Weights of a small transformer language model: gated attention.
Each number is 128 + 32 x the weight over the matrix's rms, rounded and kept within 0 to 255. Layers, rows and columns count from 0. Numbers have three digits each.

# layer 5 MLP down (transposed), 896x224, rms 0.0533, rows 571-692, columns 0-55
122159095092137078082214156173152225109115134107135102179147113114126082141107148117120122098141107150148134125109139078126143138129116100058122127117137132091088102165
138094121098120127154078118114099083137155151115176128069103121129119132134138131124100073131091144159115127141091203075162164094135144097122087164140189115134082120132
088200093129168085089142105135133122128133120139152076142095165128131162127083181151127122110134123157083102118107168138130113110162114104143131180092122179099123117199
111166162083193130118143225171127255141139185121146074136134141181122121137149144113127110160113060145109138148098090096110119145158114109138158137118124138166141108106
187154125116132112056137135129125100145078129094128115118141108112000113134153117109124085134079172138142095073078189171117093109165166149133126108145108148103114125169
117140115125125099103115123114123152109107144074084087077117181129136142109131129089094184094172104092139085139215122123052102127090121084123153196108166138157147136179
126078129108177106200103120166159137154152120118111132161093091159130076093169172133147169133179136118125097176095121045193064082224085078148109150109156111133093160105
094191131140140145111219127117162162139174131130115077115094151091161132142099087115085089119167141124168139193059129132188116095129125128200101156135071154173120106108
123132110203136107202131164130190171137153125060162162159101086097188147134145142119116113155103089126188173138054090093118088094117136098109149147123131135203132132099
158161100141184122077142138034114208106120092133148162092149120110166178149149098132134087144132183134101143161098120157127118121102086157092148139119122149213172120149
089107139145147162141092080142133125129098125116155180121078136142112122177093112132184041108111179109167122119081116188118096116133182124097092112189120119176171121158
113131089076133162085140151141147170143101156137092127141094094150129189066160126176047124143113061108139152100157085116107167128130096093161110122087089151113191087131
119150151140000149129121138144137118069120133120161128139165089108121096127171117126057111134139125127144173199094108133146106122154160099136000084186148135159198130133
158122116119171167115135112133128126076147090116085145191129107189170045185119129089153123114093113153111134102136099137084102125133132153147156162080146215107111110166
133132145141158117119123149138086155136150118152134119138086063117097134131179117082177108114109105125104188161136097132117151109103102082146090127087159136127117117154
156105181118094074173109077118094070085092100147127133119094154175108108081137192072112175143149129080093133143152150114133120096178129111127182156109140087150103139182
126107144158123096121069160073106058115162127084132160183125165134082118099098126121134111079195117107131112137146117128131075123137125186085099160183100108110153111202
112149098110100132134138144169136202192087173120126142170118101133147130165092143148119102088126088145182122082145125083105101134071133158137133101047162092128138255105
133114137134093155179101142100131178124064217119145149165068129141142130112127120114102125156097126134126108108123115091067095132146096095150134131140115058147133114139
078078167130169105173084108116144174133163124165149145112097122136075092148117115120096171119163170052115138144113173141159128084098117118103169093146127148163130118091
094089073122074113101081194162145194156165089165115092101159178136156119095108123082110118162134145152107129113101075195096122162102078132135045206126102106071166161153
137117090103128124105086091114144168143147124133077109157137110143138122122101099084166115141094158157087161155121097161152098112172101075078119137158116100137130104121
119146226137112152150126076120130161117151093110161053129127148158171092091151128120092173126106147139153107140107179088131099120131142155126068149124089101136164104123
126134095098126119184142199137082144118135154143096161117146123134152190086145184103100114137127111144155089094121206121197128161136083082133149105106125144147099130110
100102092111160144142083132097133065127174081116115122150126137165136150152135146138131086125131073111109080101116146128110168142166125102181114157155096139157169138128
152088103110133154099102073165159159137122098107118057113184124138143143116164139095137136103098075107092089129084066151134123161076120067101132152091144188112093131094
152112107163175144101121155182073138148148124127115171116106103111149096160135139060144101079114114138094118125126121023109113107148098129164100101095131143134141078124
084081142168122156179104153133145106147154122077128122169108065107107080135109122110129117110169143120118172151138205053155120134079141092122155161177109162210175147111
133088070162124092209118146135142190196190138141168122132182149146124130092097149119103159123104162125204152123151089090173121139098126114135166154158106103120119122137
185168091158143061093166174102181074144147097161133189122138102098140111097060119162159158131144073130129141126113145035114121141087215102138155166155101156100113130141
150101086155124080164103128086093157130160172125127128147167099117046128086102092148123104110075130071181129087161165082114120084082084101105151180139078105092166173103
161160192108128099162109184142143160040135123092140117054132079169118194130048138050185138059149133098068111134150102136152060173100191143199131071089074118157184102109
075075172129149204125097160118132126135166135051139116160091076127066176097127107118164123097159140124101098116145112155162122067092054086147126137111155171145116141066
158135142167133130137107134125154111149142122125076105148147130101186143157186125140097160139093121093143065193141053113066087135160133141167103105130139127101158153087
166148161108169151102181145175167113127137131088126106143104152101081155069069128121080135140104133115063127162173116103137150138153000112171127138158073128121124131125
066091133143141108172102126150114092175119122066157075123020108130137156122112132180109143113174089077123079122120139112066088122208109181146166137102145091160114208104
178169094159075120112129150151175136107139174169146181157119144129157087155141117168189140149140119111106124108112111086111146110212116173108107147094141076155138129117
224113147156134097143167121135089140147064119106135169137156141136116168093110104158151134103100136129157122149125130175132112097103157075091110191127172153107144096186
075139141063153148157126132109151116114130141139114120123131130144105078185090188122117115092089145147160088091084141134099120143120113087157139138165107152138123154113
120126086070088099154140180146107071123100157134164083153105166105068127133130115128156169102172098139147139196136108138096155091092129104102103159150131140108128155094
083077151140119153146143230126126118082115124128188068171150095129121124087166159055154161156173142095124108126129104097094124134117122149185127111152079139151137168102
138131165140184125111127067131144058117094098172144126116097151166121148155191179079144159066093085177143161159145154163054132098148117148100135081157109153155132118149
142136182134135141130153114095158139080117105154134110179029170154176104080133135101130154140182085130144129220110156087127129142124150130128124089082146068140095147148
153083103180106110172175152133129119150036112161149103137101178132103115099102131100113166101134093154184124134118078114177121096112070166078147096143128093156135146104
147105182079102157118105108100141146159121161131148126112126142151111169140127127153215102099166165112139125154070138129121115112132150108114148141053158078085147171130
147102157184122124141080086149088083114128147116146160102184071131111137132136196112130110106138090110147122138090121161164168071143122102074072134116123185105155114185
120201126087113145128124157167097173141155119170150143109145148158103113090088126114161138135095122151134094146048138133142099091110092100118151155101116092150126104146
119132128064136098143142084118123045148076152093121084155117132140125138159081128121120147099070124076130134105134118129168172154144101182072108121175091111112106154169
170163062145188118136096143125115147094180179216132090127096143138106143192195170128085104104143093133119120143132150107183147151143203119083167173120144189158107138147
110153125167105176110149098144183186121122149114134147138152112119146149107065143148135117090126120138126155128156114109146109185154141139109120146112117137105145156096
148161103126147129175050091166128056203181115141146130091109108123163119163090134178097125107089141134084149072111104130168134130212126141123175136069154156154172144140
133129148131136159135110193124095127132127083124135066104137155144170103138142136168100108155035140137071087094093096110118109052093152139102153092054185128118134129144
171043084089101121148144133098132150133124123046140187139153145144170146043178121173145154116103117120165126146122150169147135101116141144148102117131129181116150181148
121093141122110077147126162099130255123145144106114131032147132144077134079136131125164130073046070136129110133180152128138129137144170120146182181112170126149164096101
184178118155196135197139103163161041155131086177109129106142123084092100114110136049126123127074136135169096133109099069172119174078108101189111142187192141135100139084
124139107136192095146128107121177241150155069175054117219129135137084092151111129131036065179149129124128148112150160099120152118153090124152102143109115140181150096145
134142169109110116090087066152085214057101148098159118142074114068137161068138148128184111148119135184064105091151145110156154126128129143105145164093109091128149150112
122094094147165160174164123138119105162136132077120104132106127085165073090130148151105143145140172107145166123032151154128122144131137111099118122222174148162122094105
121184155163134141112168140126152035149106118194154122152128171098103150082072131069120102053116151079128123183168110090099139151126131167089155166093137167087120145198
197103147093119142090122115143114139142163097164181143122141128142115139087123155134132168126123174184140128128134049101197133129088130167236136084173157128139140177122
125129138141171162103173142141099146126126125163125146152185088134153164170123106087091136122119123155117168102165128087109120084206103169096176121127133082125082103175
147211119167184220097145196155126186114121141122161150137128128097080173108141186143087061064110045074084093231138186148158154136173070177137056166161117155054202117138
117071163153023134110138120107122047135124120067141160130117102151059102097076128179112170165148112101168084164128112113107112102131187113110121159120155180156108149136
138106101170134135089087154076123167173076156141173113155112124160100173137120097135098144049153084148109107084132134088138171169093128155168105117199168100128107136093
065103168059128186124238135117128134117185126171033147095130156096129122108132107093114134122158143132090119124121142098114152120120118150195132106137096159132138154153
149123160138162149182102148169135122144099146122106145114147101101089150122124146101136063143158097106132069159161140088152170114133139079098090200156100119116135147167
091154188108167142133142188160124127204085153168129168215185081144061123053088123114078116104092122136175132172138102144143142131186144120162132121069109149117093061118
159175177086154157151112163160167139134130129092108093129102129092186093137149107116064157164128117106113187104105106142139119142139142100099141161100123067065105151077
145085128078202128136101166111074101108097152095167108144100186160109131069134059149083117099154073054154107144123102128126091126140148133178113066098129137160156190101
154111190154136097132128168128052140136106108117163113111159061109109165090141152152157127130149135116140094166124152161102134148155103120175124127106176146123071130115
136083138104121109089150139116117131121120090112148134077112168205127189124155119168182082152125128131174159150108146133135129152097145139144109168132088096143098087091
061147078144090136114157174139170142192096173099142149104180148116191106159119156135077129081107144159075093076169081121112150139138178097125170159126156139127156144176
170102083099085107147147119116123198135175101127148096180115182105136135084067129153115174103183128159099110088132135155117163111145189135141115143108130140088135145060
142116129065149125105079127074157115102148106141120110141165156134190113110108112138124128091088088107102119100136188130135076104143104184108130086140117136162166079107
166109128151147160097134125123157077070113151167170132132142114136103062153135161094201180065124133144181135127203108095065176166093189198123142136085103154142068121114
133125174065123085082114141006144137094102074173169109162207056136127088081097060142176153110124130120117106129151073114138128126166119112128129088061189194127134132116
095118123159147134143200090105153151100133143131131135119163118115106116107149169126141103153163083130104128050076106131080157116126181111091142138109151112151148129113
079127110109079147129151197089125075113097111117134132086112148157090139101096104147129193105174103080166155092164190141081182102110135164145107151128112138141103152118
145123123172146096061124127105141140153142130163137145140150072166125135185059102105137095168133131138122173173093098152137091110108131142137125107075147095141096121132
137155160114187181158128083063142117134071102144147135103178136066089150123148187151177081079104084110127133122165104104091123183128180197070126133137091096105114109102
126161104076126174151081199167141206066130095097171153172105141119146129093120145110146160123160119124160091072080128111142154166107138162170122092127156111128134123113
091177079110138142132065116049115144116152094172149085146182096066139118052131091152141140127121121140155214109157144145169120106192130153140109162064129139148100213081
110134135146123126104149181120164255150131166130147108171129132099140135106160105153075149070132137149127065115078104116117108107091119179134094102096119122167084134162
087140136146129167146146136148122170145093128163091183123131155157138092153076155112211097121156165142123125150150120118117083090149170099162143118101087189128083108122
118139144094126132093101127109140056180130056165099111128147105123165174131167152133120129161106188132176124137118160078089169133117134115134144101084109151146077171148
163148149150170000126082070101166191141118178141107152106108127133144116084144097081100152136096222123107166151127108098170189159132112167109104156119116168094080135119
101125163188147139096100144083173160186158135130162110123150183094136139135106139094084097125113149095056143135141140142202150098149080127184105215113140194115121092165
117110123128099097096110174141129177152152105111115146063142111170059021105154131154073138114127124121134115150175182110099104179172087155145068110179189101122164110154
145197150137153087130123126108044177085100100134151128108106043149159139190111121175128100175113124182127141174154111100123105132168088194127145093116119099129102125143
075052159133071134091075082090107138175146075174129120086137131106176158106151081095130152146113141120069124119130105074073146076073084105145112047094129103130154166174
103157184093150137135131131104197028127123100137095179118191147148096138163113131067154088064085143181047152220166111147093075168169097126074109133147140158111144104103
154106096245125141103115102130085157087190123123171162103121129147166151101123181175179124103116113128171140086125118113130106156134179073138156123108089141150142106130
130161123098120117051141160078202149147150113120165115151085137123104163102091129151104169158174155105128119119124191140116071128089174100121117124089104155151144127222
122139159131175088092131099106128235149102088176128146099133090128116064082132088124109121165136102110083118098129114148113125130111133153088130139172154135144228175129
141178086177153092078101107198090224135082136127139093148203125165138113084164142116216154118119199137157091119148125097125116147131108096083095150108147129096115082174
079115129141167143158103051072098032139142114149162095100122155119135134169152114142109064112066087096129146103098163084180111107177150181133100179174126128139141100146
150105118125128152129105135129121076103081137152123143118118154133090116082115112152170108140183158125081133121183135086139123118121144031075113145145132086143141097120
042155162042143134085150140144167061217096189139101139069182152084085140146076112121117118146148183141123102147109111126151110088158111148170130063207152135152134164098
096202135093107146126129115146162067183170136098148178157216129149140120101103142133137132127111113100091148069145076171163120156108084109065138063158041090141147160127
126123123148112179113101122150170255083120094125147136080108090129099123098062092167101169141156115113151061177153113100107101184126089142147172109148167099125138164139
172119152120183114148198122108135203127097128131156074115107087140111095130129144108138139183074106111056076204113162136113207111128101132135108163143178096138079188119
199148112141103135105055119119101221099142151118194102157106091150125114136097115113122124119124152142143119142180112185120124096137090115187142062153108163134098213152
065087113126161133138081174055187088097142098068105080176160139080137163103108169121116173152106137115135126059070135067121186088098083111066177133149104150158181163158
152127151105149158092117125072137126121200125133136119119126157155157151113172068199119172130162129129154119121114161136137131145125091157067104168114117135084079121083
114138166123094155127133101106189232134132118130076096101127136082154184103037125151134116134052127116148147152142153115117127094116163110160133161086123151146153177104
132147150145166185140115124159160181117173127115107080121150081136082088100073189105089190157102085125136087131126125128081174141142168146197111084100146083154103153109
180116032143134125121101128102134139163143105137147131104115106141057078121062128145096163148086076133138157116059125061153082145150123166112129130166153105142171168091
128150141123114147107184136186134148120160087150128130096085161148118161146100092118147149153116188128139136080117143135123116147127138209139121146150137134151173093061
198121163083137139168148124131113175119042142097167084094113171116145079151110142065130098096096176120130111102108147127143100088148084112162177227106122137109126122099
096154150111139105175193029087157127064045136053151201135165083143072085178120181074087131068125112118157122086133134112154135151107224070144117103147117080130124128148
174078136088138182073104090132143129099129152076080194126196102146142111123139156103127137111166202116204161155137136156135146098168153087125133083101127184105097135098
137123170084139136087102132159170168159102118163139151176097111122141144132030183140134137095153147169100157085138166157153111090138150112140124140103121147115177154141
136128151167168141113067152103154156092170110097119108108141125088110134194087125087142063095167166133064090145141138142175117160177155193108151172134127135134129156106
156159158131119094202092153076146101118120113100145121100098120158149128097137158097135114147121094083149058118177145169122123119138125121084107202138146066071180142129
144110163138113108155184149151159140117141147101147111167101157119117201108119083109120120079158159107099107118123073172136118146124072160148115195057210202110149130094
140109115139141056110077106168094169092081106216139073119133128212126136125144200189123136130164060114187082137150123071155146133166131115139106163149168083137098149167
128093137134125163089170138135160056177100126161137169217073095138119147174149139149103151101191133122099153151125162093148074150106146164139150087163133130140133158152
122144173100198081156131108125174164119128168086149126145135173155113147139162176172149114162130087052160122104093175134104195159148124087163183137123110079135121096064
118085122072126053157073114184083086175033121099124145174163100130153169116142153084075166166076119176146122204023070079122139115132168198125222117136100094086138101042
169108126131067161144121152180167144089065116081085158100116109123146095132119150080111176088147091133153114122106133040109110141144117090103198206114129151164124135060
102177114104117130108090141149137072138125108149144189127095084086111118124129091118151110127192164144131110125116129117103098131180077212107138131074113142186095043168
077119191100116152145143104092171060149094152166153178129083085160140141179130118157110151138099097181152117127087140144145110173108147106123138097116056188148158175171
# layer 5 MLP up, 896x224, rms 0.152, rows 572-693, columns 0-55
150104135096160158140153104147107132177106151113135103108128121172066123146147138128136125114120211119125147123100117139117167136133119077101118099184130132231088103183
159161157126135143127166126145058107050073140108142155151141126151150157163083112119096097175078110120152130146133150088080157086122131088092143149126071109102086081187
094091118112094161098115152144140188163137144126106120157143114161192109157129090117071115128122064106155129127136156079136086114123132144130121162078141141141123075081
141119118103118178120077143154111081140140151095160141178179113096094087093144122117085121175140092165130108135093213137096098161179144163110104115110138187071143116159
137158103152154126095164117133149056110083153073146149088104132102112123179126176082148145130125168102123118162218056171081141124162211131127107255150135150150125107093
116097133122104091124169132147161106169163144062171126121122163099123126063146080089172138167153098158128108180158103112190079134152098094187090157135153101124107108160
113150148118142117074135185108093113128131088152149182092124141137066196069068121126147068150077127115138127160133116129118106173108116126188156113138121169144186146142
099170120153145152141120126177096140149139118102162108154081176086114156182177158138136107166106100090126148126129090145121106158170046171019136139140120139145176083134
097128084132105170100118100105168135088095142130156135080130088130115157099091157160132137111191162028120054107147165065106097123119119132162152167135139093181156157102
140142119136079139132171176161159085128145187129137168104129149133144149137085123107103109129223116081107141168045132138124129101151153120119103145097147107071086107100
056104076149155151111132150157173112159097166149167162165074087129128171069103114131100203198118165094115098136093146086166150100067151078104117177093093151098112100155
179101139134030149122158138114089062158152127140177129153111103119144155155095154097078101098136102129166192109112129187131137136098110135106110054160141153200126163133
132063140089110180127183122149069146145113112079097135142122115129190162079142189086174099089114207137159137114054139139159134117124103101183091119148108106162103099138
146152118120111118133081183125121156093109155173115111174114179136092102098105086146081129102123130145141190138095140136108146115123162075061102165111140171099141100111
118116114105119092173125076056138106176127092106146099082093128157170095158148111093086178154148062136141161130119164123151122147136107129163122139148110142167149169116
137142119135135210099154128114099110069149140134144174103128099159163163160090082107084146136143092138094133094137154154142122188090167222138180081126116119082142119168
136119157159135099073119124101162140115103121097129083114120112084084165132119105103089096156148124165115165120186150135132106178173154129136123137102151152135146119074
117142149083074120125150130101158093169129176102119145128122154083149141108072113038120089142138102121180118120096096096114118137172141131092065124163074086125150176134
077134119183154085085140114105116133155185117163142136087106133123073102147106117116154178135179144107142137145108104110135165141076156135146141140145097122168131106130
165113098135148104022179085135166168092128097185122097132145093086116190161118136127143117203101131094142148120092133144125163166087106148071170111168071182110136025112
092127161154146105123147140123138123159145116129165148117116146138099132098183181140124146121094129126165117095085198130138126099122156167190192097093144125147127162166
108103187150173161120160128150141111088111134101128130119152144111127098120183123139150162127163129168122158118125138116163115094128101132146143153139148145141136115097
109142122111132168142102124116106080189180136150177182141126097113161167121141102072116119156112067165157117083129180121209138163112097132121102116141134136141152131103
146100096130082149174092171148117120126116152105128178133162133133229106085132147110134136123133076151128124123129154093106143145165104135116144124175103203103172108192
145120103119100191161145122103126079135103098164134102196147174168141124077141111114114099156114101108136086175128094132148161137146096097114143131096106113107091117145
091116126103078192125141118097183122124099143132097103159161136069154131130120089138128127130094127118122102163198135146158144148110124151136169122107081138129105112113
146068089160128122102131154165138092185143135076110169097134083136128145081117087109159110134138154126091139128127142095212080114174139133070179164144156151147126081118
106131065170110134181164166164111153121147135097113114156149114099121124095133110144183177083132160108180170119148131088089132159150153168114120115094181142084107096144
098131133179148031107142183195111107090076183132048134089149101187102116117148142119110109159130134148173130051111102110173121152140210062136173133122096127135081128092
110097139148086138142146082084137154155184130122137138153123166126098136114124087083135065141116095117133129129131134147113150141176148140139135092120111087103108072154
100193063142084145069119085098211141032166125195166131134089129187106152138135098074126111078116186188104111116158100151162129109168172079102111121134083173094152112112
142112159164071070102164084131137114184115144070140111112138192110143186142143096187099164145123180145083116114117124123177153144127138137117169071098145149184141085125
109169116142145159113205144106152099162147137127045091128124108117127168098134056132107082143115111172147110165125082120167137104136136145124111152119112068125103086160
148088118149179103128175115092116153100086128139113147144148107102090186162128117138102131143160177155119121148099155118148141148173164092090100138148192107170160094164
154118088143136164128121096200145100070142127045174081155138096112133103121156167150161099112109093130167112132152150138085100090187154172128124142170170135119112157109
127143063137126097138145169108147132151087121090145164129105120116147103132077098093182099111133086145122133119108177098117106097093093207133154107071104127152110139126
146102134124082136130152090200106127147093145101171150142095145125104129114142124141071073119074076090133129169151128085148152196117160098100131218134186060157147088139
095126089145141137120157163119105102101085146111116155109122139117104113153162127116163085121165176138119109149166136158094116172123102104158085118146177134141163071136
088120125138171117121146131184147140070177164122111141136127185130083190124120135098128165110154148155111123148060102151121133096171126159116139119122131107061111158139
151130113085114103099102178153171081187112147161124102114137157086076171143132158106093170137160111115155117140123129107101052141122132102191075140132075166157168095088
100125162098109129142131112106132113144090137100106181096116150145106141121063150136126160091161124109112114131091136136145132130191136140131074132110174069118106146107
141142154117140117086127112114127143140179139113112150171120153180161129137160085120129113118163109037125094160202148123124129062196100140119133182113143167112123109147
179156117188180143176187140156171140110030171102131139146150138147121077143186135098148133133126081211194159120085118110162146052125117095102062116097141162162136130109
122143149169155095148134126145165087124104132150131112186150142136136115147135077122065140080136144165155123109126164130142090107187133128102119130141133117120122077110
092166109140159109151136090154148129122154021066168126154162121117184087143100163142145124078177045125118186173153134117195144145125174110124078139140103176120082110159
082105138150141168186126107160128112124150127101103083167132130083180133132119118184081135125133154128176122149142142145145125147176132128147112071156137079183151078177
129159099110116083124151174105156054110170134117127124140114180063143088121108138051131152081078185162104126127126120105084157159116228168177113101137154208099078126148
131157118126125172147128146183137109099142069132116154102146123117111112158137145112154163099090163126162166139141106148225167097077136121094138114083148163152109128144
148099109104140163135106116126071094106116171148129129136122122084131116174114152143162122089146141108134120109134142176138102180125148130132136126134095161094110051137
125168076176100193137100126144099132163116061097133096074125160090147147175097163109154122141086080111136157084105127128138099129154123115138149151118130105159127167125
158113090155138121115140157115152113131137141123142101110092124130140157140157111130111099131116099154143151150086144143152136115167154167074192151118062134066147115185
136137121196164059124122089057164114126112220124096130125081096131121144159147134087089078113110125130152106158121080128171126114111106145104123137121158065157143125109
134081118179144082124066123106164160076123135109127115122141095105172205143058079150088116117066101150145103083124099162103118122086193083113136156132116124124163078128
134197134107152124133190148140135104133147131134115123168172144141111148093161065112143133165120107138153074107133143111196140161106127082165170136179141103173075124147
110136141106084141140125096151038113160092159106146131144154117099218154124115120100126150107087145157119102160116061083121157105171126167148135100169135117105139116095
135163073080100127099146102161140066115096093137063119092104126051140113145112119108064129102130130102122096071112104113132150176148099136142117203123167138168141171118
154173135130101075101155169116149092131118182084115128112169118145097127136104108065096160160105176160134128188084173118129102133063109099109170140107187141117128163110
131164147150127127116083134090135073181076170161151139151114150133057088100149130099112157126119108154136130135160090121158179092130129099098167131113139097114126104133
172130112147112094063163151152142130108118180155106096160134131154101083128135126123102095147130125136125146130110205152126141137178156131218092090196121141146116115130
171138134140118114144138170109140105108145148161131081174074156164174159106226135172107129126079131205108115147144151103114097200105160172153113133102100118053148114140
073161136078115105116087082117117122166118136134171162142076138086052146097129117130108145147059104121128151121149215057091156165156167140193077149093193148073199119116
213100085126134173088156100109141145094130171041145095094192165228067120122147153143135152139086185173137130149136161108149115129131166084044127167146062113175147120145
175125099141118114161159109133203072128093102121161143098240193130154151100111065120119070169138134148111137069130115084175080163122125129202100109115088100147100130141
049042154085086114149147118124157103043128130155104151121079172141155150161099184132112140120197109166144144134143165115117111092152162205119099091168195119110133084205
094180134136127107151130142092179112121113140144127119165119193051100102095128093118119124120148161113116103164193170083160113134153098138083073178169120118127148130134
110122131106119147147143164158093085142102053035183159155135114076136136150104094116145083117110155102162130183096142106143198140112096199109139127133102195109133108134
148085108115097151129118138127161160132155104155130108094079148000166151134081095095154139087144063110091135070168084118157131153096116075119102118099169189141087084181
144147103088150135111086119083179070148120106124168101094117119133191094086093129071136134168118053161106204112114099147135165184163142067078162139101142157080151130147
145124078122127134106157111126162078160138114092075142154146123070101157151127146113068131119144103118160110128121147136089141106149103105132080144136120150110118153118
100096107110136101075182107147176130059075118135077150172062127115117166137140108185086114132204118130169082105158160097122183120142169138101181160164112137105100086216
151132125157121071121187104117114093190105145146132154162137095163123133167118090150109145094188155142108060105104112142129182106121095132103154087060105139170134114127
103149124142078151052115135129126112093165169105118127138119168122155158100125123080097135043151133125110097140126134175088114162130078098099101145116153099077133122117
083117071082100147112103125081091085127169124141121123138136163119085166139051139096149184122123121118118066116071175175126103138124149147134130146174090161154101142076
129099044117068105100116113140090147075123121156151162157106136153150162074129106156167179138134176108124094113130095180106192157131156157121146143045116117159139171174
098088105148115166112090111120136163085111209142118114144193151177115170119182123116125129061166176083200148119176082060143099103174115050106151126122166124148082114175
129106114132128096115161119158198142108106131087147109146106096153169173141075099125132154080128158180147147076128105110135136159165165145100171141160115133057115171108
084155158146143142134177155089132097108151076126136144165120176140132144103128095115112185136128112137114155141120190094060140175114121154175089187142138105148139142132
164148116105124133113113114056106113069126103112048128079089136124149109143168080138108089194116121178124137114089138097142190159132149133129116109097158146097117115127
194131168169108176085115076125071165089149123151135135151181129131149144116092123089128144108156078101143100120100136108149063182148155118033094134088166129123093089155
102157143110152205149150164174164158128135148083137180194164153105143110143129122142160179142107145116111147110157152125118114171084085157154152118138169126063136087158
177132167084169128077131039131153168141165134127110167141165138165047103172113160136126137084110118209144192128103145148103123142180132144104090255078115195074140146150
159121134099181092175123061121108100100125149116106075087137184095108131058092101117157125132049100124090164123151152054110114112114187107161133137133047100162124123139
140079089145138181128145117132146156183102071125139156060097182054119122154085167152088121127125142127142114125092127147189110127117146129119131117121160107210073092083
155201067145139122134106085115068121116105097137139067159181156144103101129134075129100110166190181138171141165068133187055183170108085126163112126108097131162085127147
124118131152195066109111101085073174116108133134185106101132142036200101060145177102134195168062110105122092193155139147108126169129135107104157103110142139202143146138
104132116133133146092113145131107131161103125100083077166175096075156081119092105119190116162083168062115097082148173136188078188135160152125111067107121085104117129125
173086111139160154140161130122110065169137126143097065117119173039131058130107083167100135082145124150137175184155124074095100152236124165136098087113151148105108108142
178082072105107110117134128102157170058137123110177057216163131073132114084065056115079106068147135126138117138143107126082030121132102191160150085121121132142089143162
103112165171154095080099108160056145147177082097127150153157146159126138176080110082093160145096127133127070105115057154101106203092162117133152053141107066089129076192
192049151071107087112102116106162080058151125184154185125189102136191130111173086133123080142111152154108177162089146062112148137152144139136115048113133039102153113103
135074160129140101126136114098104082194109150128158118115136147171150060150192132061119146165146146124128107091129150148145136235093146130155066123138093174102152172140
074125106169092139126127091094137168109126160165130109109135121096143175165099078180111157169106151126159140113140150155079087168193083118121093153107146128163125058195
135064132139135111111142140123141132093133107139094133127145133101055158105079135135128122153100075135172156160093161075108164106144140082109123094118196101076104157153
074138110137104104149036069150084161083061122116078123213177123108111130133135154101086119135148131091144096088132101121101123135116111092100094187139168123093146155147
057088130109137144174144093056094120149123173108085179145203162143096181150141126119158039134164255110088175050084153073144161159146098100117146200077157122126107109138
161134125094159086129129075108132132092102090134090132103164132127097129158088121122124126152077122156134117167078104121156157179098128145114111144131151086103101122136
131054142161082104094188141082099140135137147122179089131137151092167145093129195093163174126149094106136127124098156170107077112081126171150154153063192079211118149137
138144058125153106138100048138153167063119105128180047152136126062113105170130155104199086105170105145138138094110105136056105081091146052114150113097183149169170112099
160127081114117125132142105102126111115145168110118089183161160138103159126082148173085125192153145112127131142107120151118122119138142133108152077135198093137095181163
168112099127150067132103146112154168104108116127136177173158159108104112108127091138093166115119114168143083167135115170166166139168075107143141139163124095106103130139
142177142175087118093150112183132118099110142118130120198088102076128086148143097164128112078171139169111159161190141170144135085099096132158151066111143154160100116133
091152106148118128096113065109140114145166076119134111194120128160063175094123096169148200078097123170113119128054158093140117105129119157104137087096081202131105113082
139151153136082092115126144132135159126118126124152112140126155183081124179068189126117094139136134173150106118093068108140147072154172162156189167090142137162090141158
086114122152180137128160119160161085148118173087092084142163163092114135079090069130160185067104138081157075111110134127112157146096142157149121117138134106152119140093
169135079102168169097117136150164077155191141081155048159142155197111111052125134155180151096077107138114098110162092079059140166129128186125150144122130114136165145098
197090177160183132115136103164124132204143166110157159128079097169063068179132110118143091114068093122175133137117193076137158152085183134110080075124138133165110127130
141144091152075064145210155099120110093146155112127140117088185099176148198080107058137122093117140186077088105134121141145108129163145163122148153158130135160140118103
149179145097102128131115146081136143092099151132107160101132161096108134168092059100113153121122179174109088095158148105160093175120116135137121101074128155170108116147
154134116094169148089126154112121080131102164128145112129089198122140130120121136121100082118140184097143094099193102096107057172049108100153186128100115159144116139160
122132158151109112120165108116117106159143190109188085173131112110093166103100155105159121126115178107163170132104097162103128095158159173146078144104137167161132100174
121112117160116135120170080152141157112143159117170175138126158132121103087149144144146127168065117114098139113116162120143125166147147119162114091148115107107134117161
131130090107155153085118098113137175180143177111108133134134131100102231134092113095150104154151164131134109148106130124139130095075147143127141134097123128113100132114
135128127094121144137145145121168115135127113122149142140105160119119146092123135121081033164119149118113059098150095165155098126138169134103132212116146087139131135108
116130135148122138118126111092117089150136153112117135156121123224098196089153133104134161180118132136126161101178148134109104110113164105124140154164089125108137117121
149087108135166115151157124082130078157090137127149091107129130130226120171092130123097138161188111147066124191127121152158130122105132075083177203141136080141127138075
136143106131140082150074099159116127099098154082112138100162124115122080122182175077120114164107132104117130097128066135097116189156108087160141163131128136172168139142
108107072141118087135184156137128110125130154094098088129110132073070117134158135101157155120105125105152108137133188076080080156102158120167102159137165091086165115110
156131083096169118075140083135061121086130171109107123133098080100150151111121078029086162050124125089078113100093141132164166146158200115117097171129152214150153157104
125093138129109165081159089110084142104059146067138110119159129124083109084124148086162145170079146115141118185117193072147128194173101061152179155191104116099105117062
081129091117157190125095201173125072091136107128110118113129186164107136088128143104193125104149147130131126112124111134143105142128111132157181059123107115081094094204
130065173113081115117130145122098076149143136166094102113092064146019078129152142128156195115145172144155137116162163218115131139112146125164161147158127078154186138099
133111045107144080117120131112179181144098137176122132117058150129200100157168131150147152034069071155181174083114143150103167171057107095134123071139186110089073110189